config.toml
hidden_size = 128
hidden_act = "geglu"
batch_tokens = 16384
train_tokens = 94110000
Each number is 128 + 32 x the weight over its row's rms, rounded and kept within 0 to 255. Layers, rows and columns count from 0. Numbers have three digits each. The size before them is the row's rms in percent of the matrix's.

# layer 8 MLP gate, 320x128, rms 0.0684, rows 16-152, columns 64-95
099:122144086099145147111081119153095135066213150109090163111151096188093092127149110158145147101114
113:064120127126159117093126156098124107131119106129134111123114172085139172147098202110116141138122
098:109106112124111097118096176094180134101203150108104119187134128139101112081116140144134124164114
108:169113109126127114060108138115170117136146157122140124162186117111091096118138072122129114120118
104:139105108120102149116134134091240146130094092126076111103181130128164096147135200076153107155097
094:113135183164138116171159148156101123129136197107094150083163092133123118137148138158107151095194
075:128165104116078120117152196184098142084132150139157066142080147093102151101125102124122113107105
097:108108159148141091100176072075175123114139165089132205174212130123149107142118097119087119130137
080:150164068140109083119168173085128171076146141070155093124135112096129097118119146166097114100090
103:136098153139107200152132110137157107155163120156094134099080117115126160162150185184105175139109
104:122133169108153111092129136080109119167146151128114118169155134179136106103105183172152174129100
100:105183119105136135089103122136144113168165168183113143141137080083147187146154127135090124102100
099:083108050079138153104168126136114176129098136161160097142071114108141167152130163082112118122113
100:119163154100127178122095149106132188100105081112122157133160067078079120227132103178166149165164
105:156125188152157134120145135136201096129127159133085116166148125140169104103133112097149157129094
099:073116117072098154151132093093152164136158143138104194184210104121209125141166162128107194090097
099:100122103124093098103110056129112141139139048151111155119155112162136117126179119144121088113137
103:104136167087140102171184133098180141104128109058171153139103122114182130130174152175113138090157
105:116092151122171148134107137087112065150118185129143142186160129118188124106133121135111162142186
098:149112151147093161061155099113122065138123101085101123148205183140087087115150164120160128114051
098:106121138163152068175119099143125082146123108125095089124154097086123116134156210124136086123146
107:133124162139132140135059151117162127111180132072089126147155130098124133125195127095054121117171
112:118160119153113078161117142084132109090110124121066121108149151128157122150130132128098174101118
096:119154099086096099083118166142124123147117154118119181185167074207141152130093116155177117154136
109:070134065090155128167132114190176132160130100141121158146094151149076139120152144109155145117171
097:095137096162150162104218079108134148081167086139166159121154176153141150138136144080179191167108
116:150163155091163081176131077120113092145158089148127161153127102158141082160076121120095130161144
098:112140148192162129135079139091074179083133160126132148167145137113187136169127169149069106119197
098:127121127166083084039132094127168062167149155092153146109110087123047116153159124110108107184079
099:121104147135156156150143125046142151091195084119075107102148131090118114149134115173105173140111
089:145166162130127069116120066139123153084074135113136171142096101160125089128121136180148131107185
107:116105112146134132119153130105187097050132127113131120097184090137091100191132144136122114158138
102:117182139167165065122116112119135157116144124104106077147163070138143096146118064047125129176104
094:092117108129158146089105097110137161169174179089156112180103066074201110115138192136190195150132
101:144137141127180096121112210078177043143123149154140139150133138098091207070114137108141195118121
099:140143101107037102087170132089113134113123128148161141125089096175163140137154129073159151206110
103:115166110196196156116144126097123114105113093113114156180139146120144158132151121068117132108120
092:121169098121113074058153107109154109104119101162133131151115164152146131161141123157110149113114
108:100088127108103130128112148137095148109127093130060202171177068113164127086126123076145176136117
096:105170190151114131145066062163134073156107118160126130162132155166168134142142186166129181140138
097:162187152126099132144171199057126148034070082128137135103102126114175104109135147159084133123145
089:119150144101118191094156117109175069133135117158112151111119094137130079117088112221182117144075
101:108100063102151117118158086143084117153142135128144171147134145118153088148113111131164153130115
104:109151116134137140120101130107151078111122097158079156166160088068084122135153150068108116147136
094:096142095151150117100162085141121098102119082180124101106109096069097121171140076117117129184129
104:098147113076137141088169140073129143055137159106133112123118094136175106145129137138107116190132
106:152107094101075091133097113105173121130136132112131123174121064113119182112203203074099160113084
109:119136167158113151159158116156178150124112080082078192091111095125060112155146153109109143142101
106:144142173094129120150132120122178118154144082053133157061132112076042178102116182105075141196159
097:092155089095134145155158115147122114131132098064072138102086127086127120149094106092132124146111
100:134156176165103129115128132147142101154117060095161131115081105154119099178119110030085132179159
098:136173111151151124107196115121188173175122117142158064134102130129102074164165090167094080135124
103:111102114154127116085151096187151086150139133066115070148123149147104100121130127145211125132052
100:121120135175130179105145073089196111092115136093131176155122141128150174129132126085143124130079
098:125185155103113161073141098071125110161171164142050172095108133125101114180137127128106145139122
097:194137114118136140175156124102141157167094216088125157137126157135159075133143147072176094143156
097:128197153151127086138158117134175134178092119134131100087108119151120124121161083113129137170111
094:136131134071144116141139102150195180139144103148086119069090151088083098105111111116184153118200
101:100159100082099138089135120163175106130062127117097067169124136136156119137096101108104116107169
105:103128098098178148072158096090098117083151100131103129106074113108138140128111119117173167116172
103:141199135143156116132121123132149090118138165114078160145131134122106124156217140122078154111141
106:077154175104134133147141128116137125154169118094141167084115088185127102145165135069092129153126
102:110140065109187131164107120073166089115138115137142168117151135152138124079132089121119142126085
098:159099113144143111114122113107140123126111145181096140071218125053128143191140148126149143110118
094:116131148085127095151204100098138160133154163118141137155060132120147139141112133119115126164192
106:180226123099168159154063109152142065098139113117069132113111126088100122158104140116162117124177
090:086183139105141081099145087151183109070159090111136181104117172078165170143125159142106192127142
101:158147068132140095137177123104146141134137106141084170150133152120123101099175113106171177093058
101:069137121157167148068111036105131124125127127171154134100104130124084127131073116109194088158083
105:078112096120066081125139148080135145116123129133140150125056134126157124169171121180088161137114
101:084154129096133119098121076137089124120167099140142058137137097125117071094133091075156126199103
102:136165132125159162087156143126159098104138180159130168148060155149094106153157134116154111172125
104:145109140133122124105151148108103082105176124168111147197153114132137167201142103137098164108131
099:117168074144130058118119111156189087132143113134148170143153105098076130145171214111091207124089
101:144132120136145141124131096172113085099137109156140140147049046094128121149118095100142134139157
109:104139116082079180125171131072102165108132170134049077090148135120161073166113112127114077135123
099:130163127124174162092117144083169082089144120179115170079160095132122059171083084206141077175112
106:100203094082107170134105166133171099129172154142093178109174092068096191191156133108105157125073
104:153105090109094168100151201128129106137201145101081126126178175105155169099138130113135196099109
097:120183088135130142150082109143130135195166070202123120129130080129120137139134163050153094118122
096:176094101119122091142068085097121134135111067116127152089110103135115069156128134053130155057122
100:107097117133108135095106129094070070113126162132163156108109089125154167078143164053143143111144
099:147127130161123129086083064174130173132154115084117109120121192105076123176156129131096129149116
095:127165080127174067152131107078128163127143144050107145141146080098116076142137160150105177105114
094:152148120156109110049104118070131088104087110097104188104133102115139187126150172133102128135163
100:150178141122132142138145104059140121111102153134068124240169097129098061188208201090138129097139
091:122075131141161159115104128102213160099145120125091150154094117156117139133186131119196099153151
091:137145171127127138171119084136085128152140099128109158113111106130154121118080141150167184108159
092:176092126111133150094104082146110171092138119142110062124158079110090071119064086097170112150097
098:137136125166117202130105103128105134100133096139099159135082104117100126127190161112032183085102
098:057118122137156175097168140188112075124114111150163166181107056134135149166145146131118138128133
101:108151158108241117133156099058115152112140162177116117148121125120138104147155125189134160103119
096:156123150088116081134133143093198112135166141158134174212146159121161143097122153076132149167122
094:125165117127132085102106167104053149166085151115153149212144162131098118105143093130129122147132
099:124168129127094135145143084051148141142160132081140116053143158132177125157134157122098085157156
109:060112153165138156096132087119063121162086075136103135096162118139122075152073152110140176110078
093:142099170147160165065134131167152168165116101055213158162137161093093116153145169141193174125090
103:104179118138133080144140084061140155100113121130077186115131117168108110154158101084115137096104
093:081217176163111110133123078097133118158137066107101154090077102112081096157140138118075121172156
110:139132159061161087142089151164111108135108170161115156135140089143148114119122169061108143160070
102:078126120137165057177141164117168167176117088137100171166176126105096204168143104086097104142088
100:107120109043152106128115115137147094174144142163067122134129082134146073149095158120175173145179
100:140176084123163159145107054046217189103162103138081128126168097078134172156153127155148140131138
101:114193101116117123150106095125113131176087080108107160162185140100140165139157121146100170178099
097:133180131110183123126106114129184176159086129095117126143150155129144051088161127138162110166133
100:126141136110154101126108134099103139160133045193082084182117102097134107147223172137133051161177
095:076110138109178152119043094099159172127112117090135204183130119116134143173125186199129150101151
113:150167101116136099103141069076099077223117139154123120098129091095123145148145202120112123124051
101:110137116099114147138142128172163098156202136144087209145169126072105136117172116055087146148084
095:173103118107152123157166129154159131159141144166114126155136112092147097129108109176114113122110
092:119130078129150112094146108060064098097169140110125117166094083126139151112106126078156111156136
100:173212155111127162084125117089143125149156096113158142112152114105140137140154119140138140177139
100:129108179131151129097155085083163153121110160080104116152166093097116073137113118100156134153163
102:138154091141164147193138090091136123192082131111143148194136125081097130097151125127203102097143
099:121152190050148101110211119120145137128111135143047155077151164148063074096143110056164139139095
097:132142143131187151096097144081173090102087130153147101137104149164165096180165101092145105074157
100:144147169145112139096111097131119044126110120139104088113112130112177159148120158098115108182149
101:139122068123089114113084149086090129117115174117089103161150130089093118149131133124144144148081
102:093190131109166136128156110083151116133112069144152171172164142161152122148149107066105212135091
093:162143132116112090091157168069145084093092163099112100112110104152108119087197153113111174202086
104:136103109122145149151045124147135102174124112081160111155141146084194115071109166091184110091151
092:148142124061096141154127086113131105116138088164100189128161147141100149111096112152135147159111
098:103119137077137073134086150096102169125181087164091097157200162096137165184118108146134142134090
105:099095110160183144131105114058165159116129110125098137195120142080085129139143169093090133154123
099:173175121171120153100152120081168096127067146124158087145072109126124167104130139109159142112156
107:133098120166104123132113098063161149114164159101093162159163126158102133149159164091188142140083
098:098093142134127167129124137157114171129129105135119153138171115145138091171077154176133137097164
098:111175167142120116186080106096195134158181105154109156135104122123095106188123161118163149114139
101:062136152112145112094072164083124086131108097126063124094106109126167156141162155137145136111117
095:153218099142171170136151096081129124109181127158148175122144143157107162136158106131140139127148
099:113173173084152104175132104164147155164140106170127156119055101115151089163139135167090052151169
094:121111067151140056154167111124193124131141079156146123109082105105088154061155134165162134130105
095:141157101114112127142184136064189112093071115162135151126081098103076072168115073120099109134085
091:053120120094121099138153107150164079106124091147072150139169107075097159103159093116096129144140
104:163154073161147063088100147107202104156157064072099162181127147141142140167154156119131108095149
107:133133100083155136169129104108153126089138076144049195119083097154112145185148112113069158098134
099:145075092125171126053158127128135107123088135104127132117126092165149124094119090145086103190078
# layer 8 MLP up, 320x128, rms 0.0679, rows 16-152, columns 64-95
100:127119138122154162171133133079131118098076185089134122153140129137079100166166166184099145130153
100:110095055054090144178105132100115197132137116150132168159140095148080150091142165144127149140093
098:129138160124120083121112138109125165128143084131150149084145175138127109111132089105132097151109
103:158099126059092140145132114164156082125144141117084147176188117128158090135179093122053131139160
103:174150074079147168080153129147172112144157109177143115109060147084170144117112132102148145192146
095:128155160102151146163074114110115194106149124087119168144199090105128113086161119149074129065202
083:123075105154150162123175148110100176105122135117191115140111130175228120136067110154162131103114
105:089132102086140131120082163159112130131105107172078095101149145133076131117147190126123149120182
088:146114124195151082111068091087175150129156112091093155110108149096104166157107089153133115172168
105:122120125104055096115147068143170169076106118118110119091153125144065125103150108093122109115141
108:139122122129091086081171072155113107101137150065150129129118087153131075149122111100169106108083
103:052127143166096109126175132136115162114069055107079115151187117168068132177074127108143067109132
102:091133124089154084172136185120157189162099140148134070146122107139143196132064131080128112135114
098:151131162162108097183120164156116088131159183072159152079185046123097140133169118136091155164146
105:113125097066152139174078106096139101143103143076147180126098179125154140154146162123140166136203
108:173124176129102066147136103093145156099071103130133154104149132110092115124101120105077166172115
093:119147165073095138156103116123137151070156145143135123108147094138146125123089103148127173081145
095:138096167097112140086120170188046083140074173131128128150103130115093187167108160115089131126113
107:126198077129132074129099146160144169084151113097185112133141106081124127167155125076099164142060
099:067113108096153098143140180147158122130108245045151112143102096169095116160118171161157139100137
099:152112142142095118122144109110107139141174131118044171196188177131083137100129100100140106094103
107:132092130143095170119121143113119136106220150097115118122165184189104068098138104109144114073110
106:167158095185134084116194121111158128156127076091144121165115119104143081130119087131120133107126
103:070168153143183114117102075095124145130102200109135136152088156093095194124129095144125100159168
099:120170110159148082121152128171168115108092106187124164108068139098147078126153105109134094199129
096:110092110101090140149166102205176143064185077151101118140144132132101128158141165159158116175181
104:140173172146146141152109141106122126075121083114145153103165108175068206104134104056155141103171
093:075190138102114108123122190133094104118057091085108183138109125105084149130091084146081110106131
101:073133152138127069179084140155090105150146143114036115155146186183158132113135169130142173113127
093:140071132147200172104124145114102130159120146098091083126129191108115151145067142139149122176135
092:091171123125162192122128133150130109176147235124139120163103132104135165158130150188185100176148
093:166131100171117160166105136119063166210097089164149140124133164120103149091123200100131089116074
110:049116086084140195100141126112143104179068074145086161092119084118124149125115146160094123136064
091:112110125129211176196069158184109131129179108130156112125093126190152151109140148114121140108140
102:175172122119173146122081087118119111152110141074156130164124093030092146146091141181108075132169
098:117082132102134121065184122147122168153132134181125128165105132151121065080157136128115115096089
104:176117125084108102159123119108152217096179182204175129124113138122059130115132125149183184152128
092:097119161109143127076115158098157123177131142197097174188151111098116151160199140082117116079056
105:164124175157116193075172143136198110139085152124132086103067133118119125124129147077107110112105
098:169085087149149128164133154120144126131059139077116143181082171121156212099107105172175128181171
095:126161167133122109109142114174064140152154178110114153133160119076152091111102078122101088094102
086:130139181131139126125080122077127140164141144110097132132117140171159125119124120137141151146071
097:117170090152206091150083113164149063134137165132154134125175127096165106088073125133144162118090
109:136166183163162128145115166116154101129131155125140107097151111122141074095081142091076168097151
102:139133165078133121139073130066107136171135109125118162176154126154156122127109142113092105114114
105:048155129113108159130110087112133093152135157093083149158184164123110103108176146162135173084094
107:124095129093157130074152152157121172126152174133141180148153041160140096122152103135129131113145
103:142072082166163123123119183115143169130126074091117161106113086158130096180100153101118133139085
111:143140162098142095129178123174117184169093105143094099128155077084093123120097118107187069131161
093:096139097110108097057081138141122143132164130114167135131163164126135154168146100150098113118099
096:111079144157182171095139098093133144108143152128119084131173116122153174102108142099155078133081
092:118125117087145070069064172091151125118131086173140128102100092150103103155126060125122159158153
102:062186137118123165080152146102153129114131076119117168144074086117149086131125110145129113123157
098:144125100148090140125118139167090095108136122131109153144121141172162076104110107179168155175134
100:098093155147122112126182088115138164148153115162161135097161092112133089060096078131169161158102
099:145169127049119108103100145085077145084030064132124111102105094116158173149144146147119163123096
098:115148188129173149116115111130143114110128190099112142121172129106151103140079145134128164142194
094:141095092107059064141097125129114154095185076134149150109160102125087141098138152192132119108143
093:145119088121143097106099110140161096151148121106109101106078149127079077154080137138134114166124
107:157114173160192100103184156125086130133176144073154162133133149115079160123097091089138074103163
099:119147199161154168126123136106170123159140152146135148095090166117164133124080136141160111149077
098:070136139167163098138118128079093107141099126142139102159157178185202110121124145168150088063104
101:093103114189126195045119152155164183152103108140112149116124125167107119221096186100103167094168
099:061139141151075089095157149147132155143132114109182110175061078142183140191126141110145102152194
094:171114159116144152148119141158088104137148135162057115181094100129141074096145147163132146089067
102:104115124049085145192088142117138116158098162192096185075071077139125165137131095162173155110109
094:194099126096178068144071073111113160147109098129105135149121147123128139111158104173179118091116
098:153134123134181119172100177159086162108110192114130113133138120061121124131145151151094067121157
101:093093150112155105153147140075084152089117125129150145141148135137135078138102149101172101086086
103:152154105135128188156106089117137110133120099112145131050191101180117088128109206141138103080099
103:128121128143140106120110174156133152110137156146157122126113167102218142126110203221103139077178
103:150066124093216166104089152134108085129097153090131152194130095196166126087152110136166158132107
104:080198145075202139190189102132179156082172157161168153156151119148079127161148112095108142135187
106:205202153124142083199096167133136158197140071082157089140141114122138169122134136124108178110106
098:151102115170122116084072119111123105082092060101142142091177088150087154129127112116090210126132
105:133151133094081224108123106109133115115141091110117107078114161163179147128155127161174107159144
091:131138173121162132095124129096144088154173116156155164125129127085169148099129087163144078113135
108:099063177170102166168083091077081181110161077099167127139140150105084128150132100131084109126147
105:119155116139172106151062121127176095078166139200180124132071192093139191126185100127139132145200
099:115154089120113129186103142122096098079117088090147081144115179153101157088123127088115092141128
095:119122142093160115091097106095168136163114084082101152133131074143110175087084112143089099134202
108:143032110127168167079128133154188127147152168127132090127223133118123105101111160126159113118157
097:062130147109140161116166063099106067111136164116101138125195126146170138122142133172125122095154
102:077139131130147048110162151164160165105163129138159114165136087060062177141025119079120180172100
099:129103076141088134147091150147093162103127119106146119161108142110133166064147169130144061078124
100:110113146148079101121102184117100157125090162123115094141113140146157181156138120124124100084155
089:162077055148128142155133121141180165176119117115184095184062135099105145144154121122084212129095
089:098138176150083127147124145134085057098166154115191088108166167115084094138117115142115134100121
089:141097101140084154110187095148161169078138112217109135098159118146095093142147092110164154139178
101:161168171127128158182077108160135150129163115189131132154102156120127118141178101127127082146186
097:183100113191178102108174125046138124134176155181128112144104139125144110143109157129111098134154
098:113186146134097130163120123194099131117213146138119177095147093131107116123128099151136140092094
094:153171139165115161125127117136128086160117106090191150111104136158102139128094138149162102091150
104:134144089115115076153184137129152181124129128171096125110179054164170129092132096147133128101187
098:103119127094102062154108092142140090178094128111135092057131132137123131107159127190150143144119
108:133140121134109127081146128106134194132117111165158112156164159150091123141155064089125076127086
096:162089114174116115113167128142112136138168220078157080201170120177109154164179089065067100101081
110:107167093150151135124076178129116110114137069116132059142159105047164149138115129121160104168130
094:091119148137136134128112157110107135058142105112159107103149176176129192095062106133091111132090
112:106106097113174116166077149154141121143107160178152110107149082126186098164154162176129105121197
103:178114083100097147107184190148110163085161168150173164099158094116123077087131101082129143075110
105:208158119145178080107100136128079127118133142148147139162055061128151171093128142129152153082168
104:143080142104120181153112128061117215130096110179138083145141091123139164127098154131130106130092
098:151124117155124060171131118113081127176117132167113158108161105075162133125165153132085162166098
095:102121101135105129123141189132102098158120158142162130174164129123043151101112168174156221136096
100:163127179165150112124132088093149136165154130085124112082152130201162148132089172063110173130085
099:112156149160123161114159115146139126175187098175137115152133138125159133131091161163192053159148
101:172148147119116163111138117116168046102152128197109114066089119184134174168141157168209164105098
105:060121134142106075118177095104100100149127135100138123112161075134139115151163123087172105200118
094:158083083087111154157106199203104149093144136149110114096119112124157120146109111137204204155141
096:132141138118142095076081182123171115120189081195176131121121087135078117100081087160113092090149
092:105142088139114146087104168104098064101164116110087144113133127127131144089116195127113147176121
100:099167120152175131095173180117165139170073095122154120128107134124169132128135150107143151074092
099:180099147148100135125101121211109108107108151073151025076108153151113162145124100173144148147117
096:123193138173160120024136200105057123091088114100066106127091150112120142160144169087159142086122
095:169143150154149110072120160195091142143152086162122130103168139189128123074126066122152148141128
115:115119097150132106145116152117121179136165082132147098148131071165132106177091096141138171080110
110:129149168107156070158174123066152201101141155105120088069119104130164081135115108147122092118140
108:112134136169189126129110141133152112194109145180085127157085149147151163123150098131155150136083
091:149074105121157132177100162148098175131071134116137203121150114073177147199111134148145173104104
105:119187137104142054083156134105151158161099140123100095123120140155091103142096106147158123092101
102:182142140113130106163140074110190123099132095145158158095109113134139119146148144120143173138151
102:098138148179105096138065047115104150168162127156090191059146192147102119163163129094131128145130
110:162170123129087164169124105109121143127084110191142168084204209138111136132130108122093171175164
099:142124108186114104108130155138117148122145132179095126129162117181086182136157115134094137134148
107:078119148168122187131183077127127138068171159113117109080137089144136102172140145107115184112126
102:182094101139217140140100130108098151225086076136086122145171124104142111140111134107145157152109
110:095145196171100143139158110148148177146103116109086084134103168081106149148121118159194113149138
103:125154159153174134075133145110125091173082137132211139119215119069116082101134110108051089175074
096:090158116141118124136090117164172120155156080125172158147117119152129164149093143131149096077150
093:087117155100167131142114102143053107173116156176190089123170174139110144145113131151092136149129
092:088115127163137158065095096079090131106081156133171089163142130136079142142117157176082134146152
094:102124163119132089118117161164135090098108149128129117156077096116156132157140196155134126105093
101:082126079132092144177143107163142146111118116098149111179108098099127142076126106102106116095115
099:130171060125084118147103131155102136142057162111109081082112181103155137106136164100066148065099
112:151141181121149086175154135086106069112084136101121150166114193120102096165157053147128091106119
095:123115134109090079144150141101068202174158180139165142142128127119156109128137160076080133113080
# layer 8 MLP down (transposed), 320x128, rms 0.053, rows 16-152, columns 64-95
099:141181187056094109091127120110111104127157091147131096130169125142135138101088159078107124140122
096:138167212126136144108164103139113106093137152114105141159133230129154106094145174127111160162168
099:064127155153181152133125098093159119142085058164101142132126219147097133093147089160086135158183
103:095138109073072105094143176105142130111123128149138118140135172105116183140142143107140159099174
106:077110084132161139141144139191179142126137166127156096100147141085137160128121136179127122125117
095:132111114163115080084107128104140096118146130157100115106097146171163169086119105148159152153084
080:160144148128154103185084090107131132094176093123126135137137095158095127191137114095126154169147
099:113153140115146045124120092085150158077116115092163177107192123133123094172125114147136182134143
086:100121121114093161090176165194126092115103122152151156173112115139128109098121205131089130083090
100:083096103141130100175130133150116148115088179196145145077191161128179129137098082109149182148161
108:139135117160167178159137142107105128166069079125158091158100150101173153043138100165080087169176
104:125129099126112179134074064079168184110184104166090076133140122118125148210103156120116078178150
102:137124122131150147204194166149068152167134147141124183098110079098155154125144124119113093130117
098:096117113174169117137109141185100109078095134128185168153147083091103134117120145087140162138087
104:108101070132161157122136098098099113128141084170062122112150155146089164100053094131111116116133
107:113111131104104122145105129070152132123107146115118169197109154128119074126164100171111131188161
092:111168170116153103116093122098186123186175116154175099129162057101150134154117147085103166113141
097:079148137129107064102153127087154115164128138142134140100157158205061024132102097119152111143140
107:160060182161115099146137157116105160172099114163170157182154113088057140132143171169161160178089
098:070177134105077126107126087146119154179125132113109178145134126179179172145157190073106196084118
099:063140151148128169140138119145060129124096162147118125109132164115156110116055179173098157139182
104:123121146190131138146202111161106139121167091154144131158096129159167127127129094126154130122128
105:172151086146087111109098144127106076065063129118135085127139128185147137189142154119079099176138
103:185128164142060096106151126087166117128132141169063102145145164144102179142137170117115123126150
099:122200186106162146090103138154074094118147156121157175126135155106131142109160143111151116120119
095:182132212153169093116139133121107174101125168118180132119110143132129089147081052141158016069155
110:069132126067151135101126119129114196137070070124151163129143134110170191156149178112150159148132
096:164084166135096111129064059138127175111118133058162145138097115139083105144112122229142130166128
103:129172095169095065147168112127159182081147126075112146085134156120112112106165133114171137147075
093:178075128194109111104108104175091103100134129133197130165173121102124116092135106109119116151095
093:104113106085098085208170075125168110102156109124045171096182167132093138144112140120113119080107
092:108151143117160130105145129170207104076145129112110105114151099119119117170155103136118176136147
107:099188123160134141113113087103174136149149176112118122126113139176126128153101114106122158140101
094:037113147112134159067114120132190077155158159106151129205139114151162112136099170188137127186107
101:130118126172109082119130051139140121172079125119124043185089115101138116171133085094148114183076
098:111104106112100110132091117153139104133107103149157141136127139100179126189153156115103167175072
105:171112168129149107107181139170198160115116135063098142128141161138105105225123076135079120097122
094:069114195137131173124097079153155126121108095166157050152141135091146112156136107110175167137103
108:092175141115077093086117123106117119068157112134182138154164151146137099122094067168163099159157
098:157114124083100167137107110104157111154152085143135100102184114139086096102101136050148145131147
098:097135103166064069151111112113162199163116102120178136144140118134099128121151162086160149145133
086:115102128148121083134184064163116039104156179129144135084142135107112094108135134126148080059140
100:148101115139104087128171135176142159158150106111194159120107095145125118108149141147190130122106
107:097110163108107112128144087125082127180112112156139128151091080128052139057131152153131202152153
098:148106141129114088082150141119182064111137043153132117063099077085106139132111103124099123166178
103:147158121094111160116177192162081086140158146166120152084129120107067126179152175098106121138129
103:108112095136167146128165091118145198134131139136100175143132161145127177155094160163079171113157
100:120182147101146048089134112118098126118200154154131101148136145112096093113193146105138116147203
105:104152108098102101134104099067157113132125170138112187081093108144163136131152107145175112056071
093:133123098156121111190143180146152119136052055121108037061058101132148134112074136165179112105127
100:133135092113097066170113175099144088168065134133135147178135187067103098105187119184123170130175
093:082120138145141081132163155082076109112136142095077151115109108131214097109073164106130132150160
098:176051174139127183145068111111099125103156170143140106083173151162086158106096133097136159100059
094:107114112171137084166144102112151123141095153181119154091101111091105099144111162099122102075168
102:146164160158101131125164138141137123113118103144125155176092053181148139146188178131148104119162
098:185141135106093122097120094142084111108103165122100077183134168017162077169150130126111120085160
099:129109080138116126078112194145122120144130075139134151154096132144114148139116111078158102114129
094:122127081111149133126135065136159142162095121155105063150168135115202133105062175108152125143084
095:113147126124082098143173108129116121145118165151154132114098120138156096128177154144119159101114
104:092212125067141181103130168149151168106113108127139177103164098124147110158161120154153062143127
099:125108098151107147153138147083139113184151108098094146155050155143137136084124155147123185146107
099:133090160122167076158093137127178110130110124185137090142115187134070187114093127128115122194146
101:105123120109109171148089120122147095122155144098175128131127137110074141105111120127084111092135
098:138099116131085162124154120065160106154105107097159184127127146180133117137086105167128130130152
095:117143101156126111148129111119133125142067141168103092117193149116160164157157177137160107110143
100:156154122125073114138141153131172123115130115184137164114136146136207101125120152058055145138084
094:135167131091174173075124146159125151111100165157174117099122089091139084078114120105168101096107
099:108176114091100080106112106095118104098128127205094126152166153175126138154105139143120159152140
103:174075146097144144131138145147079159111102111147112157113194100159186133168169101162152141154124
104:123195082139099130090179108143091127130148117161144160106131139079177149109079089106169145132132
103:127138135195143177122139157135182128097136101093169140149196115179108148178172157126156119138142
102:113137140143135128141155107173135114204141126073167111108075121134196142122148157085127159121124
102:106128173163118119121060086131088130102178123178132170072113178122147130175101102098128152084100
105:107084202150098115101110132135126111085110129127124127124102107177102113144080096151125084090170
102:113087125151173129103143137136167141162098171131091065093089087111147122100099083147191058099121
108:119164080079102086124136178115113158152103190155097176089149106167094122143074109134183131162123
091:105076100152092170116121114095180160126147123126133096109118155132112112124139079095136077103147
111:143058127084106106180099117140099142143132133130132155137147121103131064150146195086108149172131
106:122078069176054140121164173156080140172150099056072151117147094096158133086163105155103194113153
099:122148119112118136206079077100073110121142139113100106098114159170154047098143140131141107125121
095:135130145151153169122083123117086093086110165103117133103115125149147067206161049071118087063077
109:121070112108133165182137174146190119141124156143147117160155163114084164107135154104129164123053
098:089141101079119139191140063169124135126138155167147166112140194097114157139129114157144090125153
104:129160161144127155136183181120116132149141142109156140090085113116135136145124092137173160133104
104:114068074141018104132140169129081202076108150124140108157091172089141154116162124107131110134135
101:175122065102103128152130155179137136110141124171147159132136142082132158149143113123114099152151
092:120157164130140134141132099158195163073084071144139113137114080172128150120162158156142118169144
088:126140041081076129069165141112158089134122108112117069146128099193098083168086107134124163165150
089:117147138163114098125065194070099116155120130101153111164135145130122205145117140065161181128142
106:144162135126122099197143099139128155115127141121070204145133109149128128140080111134158111117135
098:152211104122115116123127146086160133127120118119124136160126106089148187143155104131103061134133
098:130111133105134154098106106147145137130127090123108087103148110119167120134106089068131094123154
098:173201085161101069116125150146137118140152116125120155127134101140106134088161129128104182118140
104:145127138166157161080115147159095117141108143161123155108139147112077069078099085111134140160099
099:139155122063129129169135106120070117155104093180191123139137128138137156055110107171123124086100
106:127093196091127138151151109141103121154134137091038100122108080099094163096119166098144158085126
093:153148129145087145098127139119203055156082050111102146152112141110106201159129133061104157122106
108:146091154106131145118082084157120148090105103104148085137167107105131188088141096149131076146121
095:118136149147133134089148077069158027119077123135131121085124105236137127142123125129114138134132
108:127127095166168152114083080129113138132120161112156120137114084077161065121141104165182140135087
105:147148110183180020154137136079177153136123154092150117128136153102092149105125158108148162107087
103:148064095081127145155125100117117101134129097168108109145159154091095177165112065067116096130140
102:128054104126086138097089185184132119114068178114104142119133106184120048177154100156101144060055
098:139062113136090118163204130088168118059120176115128091151113090161163098159114091093072121141112
094:159173136154148119115139161118155162084140135146128066124060140165148109110105093139123096137174
097:098127133179175107107161074179176124118105120101108106162107050109157139100124121172185069140122
102:145090134134134108110116140137129128091078129141136107142174106140168153057131133150095063126124
100:183119113039148172098147099145110109096141131151148075118098149121103121108143105170209154065084
104:131112104083127129168155105117113176098190147142127127148190142089108155090112118138110111125118
095:130122140120070124118151102119119091167189177078116128105116133136126101105163145149091121108120
093:163083130121132121086153164126075127121127112039167072103135178128163140077098196114097139132171
096:117146155167150125077092185150164156135133147105179140134151139042091115146114122105113095168157
099:111118149120177096107100127118123174140149146138130111170091173095126085113063120146096147153138
103:104073111106145073138147126120122107181156099100077163114089184152119084187135106120159137123072
099:134094128106087139143116094135215162134131105084203132112155168113147081173130151136080129138149
099:123066130140079119162184169170152117133084173090107169112159132096117136115122083155112165130111
118:146114129160195136143147107161146071124156077166098139133137121115086147171093116118112100143161
107:153175116170172106106064170116135139129101089125124160121167181114080075120103101106145188067129
104:129195078079099077164110153133129083086189121112079154147081120132144126154111159111130138161140
094:087095166101120067115112149094092127145129155159137174124151213136144141162145164163112119137103
105:099112110132127133136112137137102099103116135138124077163112094133157146167107082128114149097168
099:169051135077148073110141129099065081096139160170159091145196140132110140102099145128140180105146
099:097141095162178069152122146089125119117114158075113111201187120143129194109165129123129132105108
109:093125080086095107151135134128113117142077155105109130147136097066121117114112122129136140141138
101:111176138128115122141154144100155162144097098121190160169148125196162137131108147083092164086060
106:101067116136220127158144144192143106145161111163113095138151057104123097123086077128119108103143
101:118122120122152148106106126150123122155113138132066118128153093123094129179154201099135119135094
106:143120102130128152118120157178038135123140080131109177119187181114091141073169116129079093141158
100:102105119129081107117145152119137094161149158082108104155158127115171104112070079115095116173051
094:107107127134178069123122134082110148123077163128098089128184192084048079123123178117142127144103
091:174135075157142174146088128118151144142148020112125173090133062139127057095129141059140141091137
099:155133143079100115172138118134179155157140085122122175136147146102114151079100154113075151141127
094:106154143100115148105158096128172119131105132085101103174169126079118024132110090093080105144104
102:121082144135121178190153124147123103104116122061172104181111145153122120075158125092122096124154
099:092104149191141100138125117167055140093098103115147021140147106139155133110144119086110065141130
109:159111138157167123135161104105123134144076140108154126146089107117099076139104080188149130170172
093:113182103142152147078163162131162105102051094131118164129127128101097109171101086200160102099136